config.yaml
head_dim: 64
d_mlp: 448
norm_eps: 1e-06
positions: "rope"
rope_fraction: 1.0
qk_norm: false
extras: ["capped logits"]
init_std_qkv: 0.026
init_std_up: 0.026
lr_mult_o: 0.657
warmup_steps: 200
schedule: "wsd"
final_lr_fraction: 0.0
batch_tokens: [65536, 131072, 196608]
dataset: "wikipedia_en"
Each number is 128 + 32 x the weight over the matrix's rms, rounded and kept within 0 to 255. Layers, rows and columns count from 0.

# layer 3 attention query, 128x160, rms 0.257, rows 0-127, columns 96-127
[[119  93 112 126 158 130 102 140  97 124 118  88 109 155 119 113 103 106  97 128  77 130 110  95 133 138 144 169 101 128 127 112]
 [127 145 127 113  95 162 130 122  99 111 123 118  91 101  78 148 103 120 147 112 137 128  55 181 117 163 150  64 123 122 255 111]
 [145  66  88 119  93 132 112 112 106 127 125  89 110  70 169 194 133 116 148 123 130 124  87 193 118 141 144  99 143 123 151 140]
 [ 63 124 119  85 147 141 161 151 172 128 117 147 119 164 144 115 152 129 161 131 147 138 142 182 183 140 137  79 154 157 122 125]
 [115 133 129 137 127 162 118 101 133 146 109 192 121 122 141 143 104 156 109 132 188 124 148 117 134 126 154 119 133  97 135 132]
 [106 160 135 142 176  58 128 145 127 161 134 132 203 168  97 160 131 116 128 101 115 109  86 128 137 168 111  74 124 149 121 164]
 [132  78 190 124 163  87 130 158 110 127 149 121 203  57  75 114 102 132 125  89  92 130 136 102 119 115 174 133 106 151 132  79]
 [138 147 142 117 125 116  92  80 119 122 135 135 154 175 104 121  95 130 155 136 140  70  91 123 135 134 103 152 122  94 208 121]
 [119 113 121 185 114 134  74 109 107 100 107 141 118 172 165 133 175 125  63  90  97 126 173 117 109 107 128 159 129 100 116 151]
 [139 105  90 156 121 130 140 154 152 106 134  86  56 152 143 116 123 111 166 105 122 176  96 152 154 101 142  90  97 158 157  88]
 [139 143 201 177 104 100  70 136 159 116  87  97  77 128 108  95 147 115 133  89 127 103 155  70 117 102 116 142  42 121 157  79]
 [163 141 141 140 159 120 133 148 175 182 142  35 104 156  80  64 146 142 144 125 107 124 140 122 178  84 135 161 151 111 131 144]
 [135 167 148 102  91 110 113 132 117 140 146 156 127  85 136 142 124  85  81 175 209 128 132 160 126 167 139 121 113 118 140 141]
 [140 159 169 151 176 126 135 105 126 117 112 145 166 143 123 116 128 102 207 116 119 148 194 128 147  97 124 106 121 139 115 159]
 [157 156 173 102  94 122 135 113 114 127 135  88 101 122 132 148 110 148 176 135 160 143 134 148 164 137 136 120 138 216 152 148]
 [122 168 125 147 104 177 171 133  90  83  95  91 136 105  87 146  82 124 118 116 152 198 124  91 135  98 119 182 127  79 102  73]
 [101  89 119 196 127 168  93 108 153 122 125 150 175  86 183 187 185 152 136 126 155  96 112 124 144  94 160 173 196 162  76 157]
 [114 145 192 171 121  95 114 149 123 126 108 154  94 139 210 160 126 124 125 151 112 161 141 130 164  99  74 136 104 109 147 136]
 [ 79 135 131  73  77 137  76  39 172 117 186 127 156 103 110  13 119  99 179 158 144 146 141 104 107  46 121 104 103 171 142 167]
 [ 91  92 155 126 128 119 144 117  75 107 172  95 172 120 118 147 157 148  67 139 101 135 122 107 165 122 109 115 115 105 103 150]
 [108 152 128 147 137 121 128 123 109 132 110  92 128  76 125  98  48 135 116  87 110  79 140 135 187  66  92 113 155 149 126 156]
 [155  72 118 106 107 156 166 139 109 190 158 126 147  75  64 131 196 135 122 163 113 106 107 105 174 103 108 105 135 144 125 122]
 [177  49 117 108 144  73 105 119 112 110 179 172  98  89 137 134 179 141  90 151  88 191  93  92 132  91 166 106 158 125 139 149]
 [110 112 112  75 126 134 107 121 121 168 132 135 112 119 121 129 140  99 145  88 160 185 181 153 135 152 109  91 125  56 175 114]
 [126 133  81 100 100 118 103 131 128 117 139  95 116 171 178 116 121 127 127  98 159 104 100  92 123  92 137 100  95 160 183 107]
 [136 132 164 115 109 149 147  99 165 187 119 105 147 136 130  89 152 103 141 126 186 167 118  77 164 183 113 112 164 109 112 145]
 [164 104  97  98  86 117 121 162 146 147 172 118  89 129  93 138 156 122 174 101 147 160 122 183 132 159 159 144 127 173 154 106]
 [193 109 184  94 126 118 119  47 157 172 102  78  84 243 103  78  88 145 107 142 149 169 112 100 126 149 100 119 113 176 175  81]
 [122 110 145  99  73 115 148 117  95 165 109 193 112 151 145 114 135 118  93 111  81  33  88 114 134 131 157 160 109  97 153 154]
 [ 34 172 156 121 147  85 118 145 111 138  68 103 159  98 107  92 109 136 158 131 139 138 176  99 153 157 173  93  84  79 114 114]
 [135  95 102 157  87 120 126 136  98 150 103 169 186 167 133 168 154 131 117 103 113 165 134 130  93 132 129 119 101 159 142 161]
 [ 51 126  70 121 128 116 159 141  76  78 167 139 155 139 115 154 144  99 196 165 116 134 136 142 138 133  90  67 172 138 112 143]
 [100 127 123 103 173  82 175 151 200 127 159 109 129 183 155  92 149 104 139 126  98 137 128 210 166 172 106 146 105 167  48 136]
 [131 178 124 118 133 117  84 130  89  90  70 131 116 108 137 135 106 119 122 147 159 117 172  50 126  80 182 126 132 120 120 158]
 [156 146  84 101  84 195 185 159  66 202 163  94 138 122  99 122 138 129 127 158 107 154 129  93 134 122 108 122 112 151 153 141]
 [181 107 103 180  91 128 102 153 156 110 119 123  66 135 112 106 195 136  87 109 167 150 125 117 116 111 111 128 136 153 153 162]
 [135  91 120 159 162 189 175 141 114 158 159 140  71  99 105 111 119  78 146 164  97 174 117  87 130 138 158 143 140 141 146 122]
 [123 149 116 148  93 141 162 125 196 150 102 178  73 137  91 136  95 145 157 111 213 113 141 109 167 122  98 123 147 180  77 130]
 [ 88 113 168 152 169 140 193 129  96 144 106 126 131 113 146 141  98 138 120 142  88 109 115 142 183 170 125 140 111 123  93 146]
 [ 97 209 153 100  91 133 158 106 159 165 130 143 113 162 157 138 153 121 203 168 113 166 153  60 138 113 127 116 141  95  63  87]
 [141 141 160 198 200 132 152 156 100  80 146 147 169 164 188 138 206 148 103 153 107  66 118 112 117 114 130 120 142  95 103 147]
 [116 127 102 164  96  91 140 119 129  79  89 120 106 144 178  87 193 168 147 134 134 103 100  97 150 130 169  97 114 132 109 152]
 [181 109 148 126 117 136 140 140 128 139 107 114  81 113  56 162 103  86 135 159 125 159 151 132  92 133 165  93 114 146 140 144]
 [143  44 127  98 130 102 120 125 186 128 140 200  79  72  64 143 134 116 103 184 145 135 164  78  62 107 132 146 114 104 175  87]
 [ 98  59 147 142 161 180 124 174 130 139 196 137 119  78 179 185 146 103  54 147 117 171 119 109 148 180 128 167 152 126 160 128]
 [129 131 127 138 149 121 125 136 116 162 125 156 117 115 132 135 118  77 104 155 143 113 143 171 134 164 128 104 132 127 129 147]
 [107 124 111 144 121 138 140 126 125 106 135 114 134 149 142 148 126 139 155 128 151 173 166  89  82  99 186 116 119 110 152 132]
 [131 149 163 114 161 126 152 142 124 126 150 153 138 157  61 121 125  82 160 149 159 104 130 137  96  69  93  68  81 145 130 121]
 [ 88 130 127 196 128 115 100 108 145  95 150 142  96 125 102 172 164 135 137 118 174 137 129 141 137 136 142 157 148 150 132 171]
 [143  74 170 130 178 191 186 106 130 148 163 127  87 100 141 206 145 167 149 156 123 127 154  47  66 155 140 103 160 133 142 123]
 [130 188 137 155  74 119 187 103 150 122 139 120 108 177 146 110 117 131 120 188 154 119 124  96 132 136 152 179 137 172 172  94]
 [177 148 190  89  96 165 161  84  49 171 159 153 147 132 184  96 146 131 179 149 162 139 158  91 110 134 135 130 145 127 150 129]
 [ 92  95 153 199 132 123 146 120  89 112 124  98 147 158 121  70 123 114 129 140 116 172 106 145 111 127 156 155 128 112 119 132]
 [112 129 108 139  81 120 117 135 162 104 177  97 102 115  93 126 137 116 225 145 146 155  91  87 133 143 169  92  86 178 124  52]
 [112 142 134  99 131 129 170 150 191 102  74  98 185  80 129  83 166 161 181 166 128 120 103 128 173 121 103 192 124 159  61 103]
 [127 158  99 122  61 163 112 120 180  82 163 185 116 177 140 107  70 163  65 129 140 172 158 171 166 120 105 179 170 147 150 146]
 [148 112 126 117 136  87 124  87 130  75 134 121 142 179 161 160 129 172 149 100 130 142 135 158 171  25 146 123 194 166 126 163]
 [119 175 126 108 126  84 121  64  78 189 164 133 145 200  88 175 128 144 116 101 136 173 150 121 148 153 189 154 121 140 135 133]
 [ 88 129 140  96 147  92 122 158  83 190 106 127 105 141 150 145 167 146  80 161  87 172  38 105 160 136 142 138 181 116 157 105]
 [111 119 146 160  57  69 132 105 102 175  55 138 156 155 143 148 128 139 121 152 126 152 146 167 141 133 144 200  96  96 121  98]
 [162 110 158 121 107 137 152 168  76 120 113  81 132  82 147 113 145  53 159  44 148 100 128 189 146 112  96 116 142 146 157 176]
 [147 141 116 126 158 166 116  73 177 166 174 204 156 102  81 122  85 132 172 174 165 183 177 131 169 139 112  94 144  89 129 145]
 [104 153 145 113 116 111 183  88 126 138 162  90 146 167  83 161 164 150 136 149 112 124 135   9  96 113 140  75 111 100 176 127]
 [193  87 144 131  90 112 164 116 173  96 153 123 128 106  78  73 164 125 122  97 137 196 123 159 143 148 177 214 128 175 159 186]
 [144 133 117  96 151 122 115  88 121  81 135 120 158 130 159 149 197 114 178 166 143 143 154 186 107 113  66 107 163 135 131 102]
 [141 120 134 117 113 122 144 159 173 130  76  76 168 163 109 118 142 170  96 146 123 139 168 122 175 113 123 119 121 135 195  97]
 [ 72 163 132 112 116 121  91 100 117 109 143 144 120 132 145 145  91 135  77 139 157 136 108 115 115 147 104 120 150 134  76 108]
 [155 113 121 127 153 120  95 122 155 119 155 104 116 116 139 169 179 116 131  83 133 133 120 129 156 116 135  97 113 100 112 135]
 [115 129  82 121 135  99 164 147 113 142 114 109 140 137 177 104 123 152 110 146 124  85 151 140 184 164 128  89 160 116 146 117]
 [111 141  89 125 166 140  91 136  98 149 156  77 143 161 165 128 121  90 149 116 133 104 127 100 139 155 105 109 156 132 144 112]
 [ 82 130 138 138 145 113 164 115  82 104 113 119 110 110 119 132 113 180 160 137  88 155 139 149 138 139 154  85 102 153 138 121]
 [125 139 116  95 154 167 110 167 139 139 117 143 143 139 128 130 131  78 159 145 111 105 108 110 115 185  88 137 144 133 144 150]
 [134 119 113 147 142 102 128 109 158 113  92 123 133  84 102 118 109 152 144 104 173 122 176 126 137 107 151  90 114 114 139 180]
 [105 102 116 111 124 169 114 180  66 113  92 153  92 125 145 115 126 149  79 143 128 139 155 141 130 124 124 116 120 109 131 122]
 [184 126 109 138 129 183 143 124  96 152 123  62 188 179 134 228 189  94 174  95 107 105 122 110 142  82  87 113 121 175 118 148]
 [115 115 120 116 171 139 187 163  72  93 178 137 174  84  80 132 111 135 142 146  77 131 116 102 101 157 190 130 127  98 107 128]
 [158 146 129 103 143 109 121 111 136 167 140 122 111 146 176 118 138 138 145 117 129 132 187  84 168 116  77 116  99  91 189 154]
 [149 137 170 104 157 159 129 107  97  85 153 110 145 118 122  86 108 102 130 102 131 131 118 180 152 137 103 132 149 145 152 126]
 [171 186  96 163  89 110 193 154 108 134 141 135 168 109 117 116 188 129 174 115  94 136 139 101 106 135  95 139 200 156  95 150]
 [ 95 158 107 113 118 113 130 125 183 107 105 124 117 108 102 192 109 145 125 120 106 104 113  78  81 127 161 150 105 144  89 133]
 [127 184 181 109  86  69 106 112  89 109 170 154 129  57 152 128 136 144 135  99 135 116  93 128  83 112 133 135 155 164 160  78]
 [ 84 105 132 131 108  99 149 163 128 157 106 195 121 119 155 124 158 117  77 111 115 173 137  65 116 167 158 152 186 171 140 161]
 [ 72 167 186 158 166 125  18 184 139  67 140  94 152 104 100 139 108 110 112 100 160 114 117 110 139 121 191 179 112 116 152 114]
 [106 142 148 156 189 158  78  96 127 126 134  92  82 107 149 153  95 121 106  90  53 170 141  95 171  68 117 168 146 131 117  86]
 [138 130  57  83 150  91 125  96 147 116 120 140 235 130  59 123  79  98 159  64 175 131 136  88  87 126  92 166 130 193  68  77]
 [124 114 175 123 103 189 142 159  95 109 179 118 105 116  88  94 102 174 135 183 142  71 136 159 156  93 114  92 124  79 179 130]
 [106 121 133 179 156  43 184 151 127 111 118 226 117 185 109 140 165 120 109  73 146 122 117 107  82 151 151  51 158 136 170 158]
 [111 116 185 144 125  82 130 145 164  92 167 140 184 116 171 121  65 118 186  77 144 181 143 132 172 147 186 127 113 127  90 161]
 [ 95 126 109 118 121 147 118  97 125 151 173 128 169 178 151 138  87  96 160 149 167  93 142 138 190 138  86 130 132 201 163  44]
 [130 123 137 143 115 151 192  83 100 147 152  57 131  64 117 171 196 128 156  24  91  95 138 173 113 155 101 108 204 142  87 148]
 [247  54 182 141 133 108 120 134  92 124 162 129 140 122 151 213  64 146  84 147 110  64 121 148 192 143 190  95  84 137  92 102]
 [137 184 138  85 128 124 141  80 136  82 105  76 145 134 116 165 152  85 113 192  32 186 145 109 143 130 199  82  98 105 126  87]
 [ 93 203 115  89 117 139 128 108 145  82 166  85  83 107 170 110 120 137 194 123 200 138 136  94 115 139  88 151 108 124 152 113]
 [112  63 142 149  55 105 208  52 166  83 192 138 120  88 119 124  83 119 121  92 119 118 148 172 188  93 148 113 168 127  85 118]
 [ 52  97  86 101 128 110 134 190 137 142 148 140 107 136 149 140 125 148  95 111 108 144  86  49 151 156 156 150 175  93  82  43]
 [ 91 106 124 145 147 100 110 146 109  79  97 115 100  84 105  45  58 155 136 144 116 134  88  89 110 148  72 148 130 155 156  49]
 [102 171 143 144 163 126 135 168 126 171 137 150 102 136 109 158  87 210 102 136 150 129 120 120 144 122 148 122 125 129 135 156]
 [135  80 111  93  88 117 100 122 135 110 129 163 134  75 102 193 100 137  75 162 181 108 115 126 132 132 114 185 114  98 154 152]
 [117 134  68  86  89 160 154 100  65 170 124 113 197 103 161 105 122  63 118 161 128 109  97 132 138 149 122 138 131 134 120  98]
 [139 139  95 140  73 136 110 119 151 105 181 132 102 122 170 123 123 160 154 166 154 116 134 143 135 138 141 131 121 130 125 179]
 [154 111 184  98  94 166 113  84  86 113 144  75 161 127  93 167  63 139 119 114 159 101 118 180 122 147 107 136 149 124 118 177]
 [ 90 127 108 178 122 156 103 147 120 120  99 128 130 107 156 121 115 101 142  89 158 179 127 177  76 123 109  75 165 141 142 119]
 [168 110 128 179  94 132 142  95 125 115 145 129 167 162  92 154 135 131 135 175 111 160 149 147 193 116 172 132 123 168 107  93]
 [102  93 148 128 128 124 169 144 160 139  74  93 120 129 152 114 181 168 139 136 151 188 142 145 148 130 126 121 153 206 149 139]
 [132 144 148 118 133 106 110  98 146 186 124 139 151 140 160 128 127  97 133 108 162 119 123 133 148 119 132 105 132 133 105 140]
 [ 95 160 123 173 106 120 108 139 161 184 108 131 104 106 125 144  96 147  91 131 101 118 106 148 161 150 129 144 156  91 133 159]
 [154 142  80  99 119  74 101 127 113 104 150  96  79 163 113 151  77 120 199 131 107 143 161  93 157 133  99 139 147 110  80 150]
 [140 169 110 134 163  92 165 114 141 119 165  92 103 133 130 112 110 145 127 125 144 140 106 114 145 105 151  88 114 118 142  75]
 [ 95 103 195 107 137 177  86  94 113  80 124  76 156 155 159 131 174 141 121  84 141 108 148  98 107 124 162 151 144 120 131 169]
 [108 108 126 171 130 135 121 128 137 149  99  95 169 169 184 102 207 112 131 134 145 126  84  80 155 144 105 103 156 115  94 190]
 [175 157 109 165 167  57 131  44 113  95 155 102 154  76 166 131 111  91  96 143 144 114 159 140 158 109 154 134 166 144 104 139]
 [ 74 111 142  47 132 137  87 122 125 181 114  55 173 143 167 168 118 115 130  77 148 139  96  92  85 141 137  98 165 174 123 102]
 [107 211  83 155 128 190 160 112  98 188 102  92 144 100 167 169  61  66 118  50  89  41 116 145 171  92  73 129 112 137 112  87]
 [103 122 165  98 168 166 111 156 134 120  93 142 141  52 113 142 161 100 139 119 150 124 110 197 103 130  99 109 110 102 154 119]
 [102  96 130 157 116 172 123 202 130 129 140 147 170 151  98  88 200 116  94 137 128  74 107  89 126 135 145 165  92 110 136 149]
 [ 74 139 140 187 144 106  97 144 156 199  99 115  46 141 124 110 161 146  37 134 157 157 124 128 138 145  91 119 102 118 144 119]
 [123 147  64 141 105  83 140 182 106 122  42 181 117 106  88  93 124  78 153 145 120 104 140  86 144 124  77 105  91 104 130 125]
 [130 136  89 104 211 164  90 103 146 106 152 152  72 121 152 237  95  82 171 125  59  38 139  72 183  72  48 118 106 126 153  66]
 [130 126 112 123 136 107 112 132  97 138 148 176 163 136 130 120 179 149 133  92 124 186  76 194 135 124 138  89 168 140  82  71]
 [ 71 170  81 158 104  67 130 113 123 157 109  96  95 162 253 118  85 122 187 219 135  95  97 161 195  78 153 112 178 113 142 111]
 [137 151 138 114 106 185 109  68 203 160  88 112 109 120 101 120 132 119 205 132 111  65 119 154 154 103 185 175  89 108 123 110]
 [ 36 167  82 152 131 150 175  96 104 150 176  47 132 155 147  78 133 116 120  76 134  39 194 179  89  87 134 146 200 137  68  91]
 [110 154 157  36 165 113  50 135  88  96 169 101 231 142 172 112 124  91 149  92 126 121  86 104 143 175 129 139  93  84 135 114]
 [121 148  97 189 102 114 176 105 110 129 126 148 141 159 132  80 136 111 114 113 165 173 185 116 122 142 139 117 170 194 122 105]
 [127 189 199 151 111  88 104 203 145 106  99 117  37  91 120 139 149 137 115 183 123 133 118 106  63 170 112 126 108 120 145 134]
 [121 129 174 140  67 149 172 105 196  76 114 218 106 112 100 129  61 132  64 154  95 136 185 107  15  52 101 144 129 111  64 145]
 [132 174 143 174 105 138 153 201 118 104  95 113 148 183 145  75 137 110 164 109  83  88 144 120 108 183 105 154 126 100  69 101]
 [203  98 146 124 101  99 128 136 129 109 121 103 188 139  83  74  45 131 137  80 109  75 147 185 143 173 132 154 125 160 119 139]]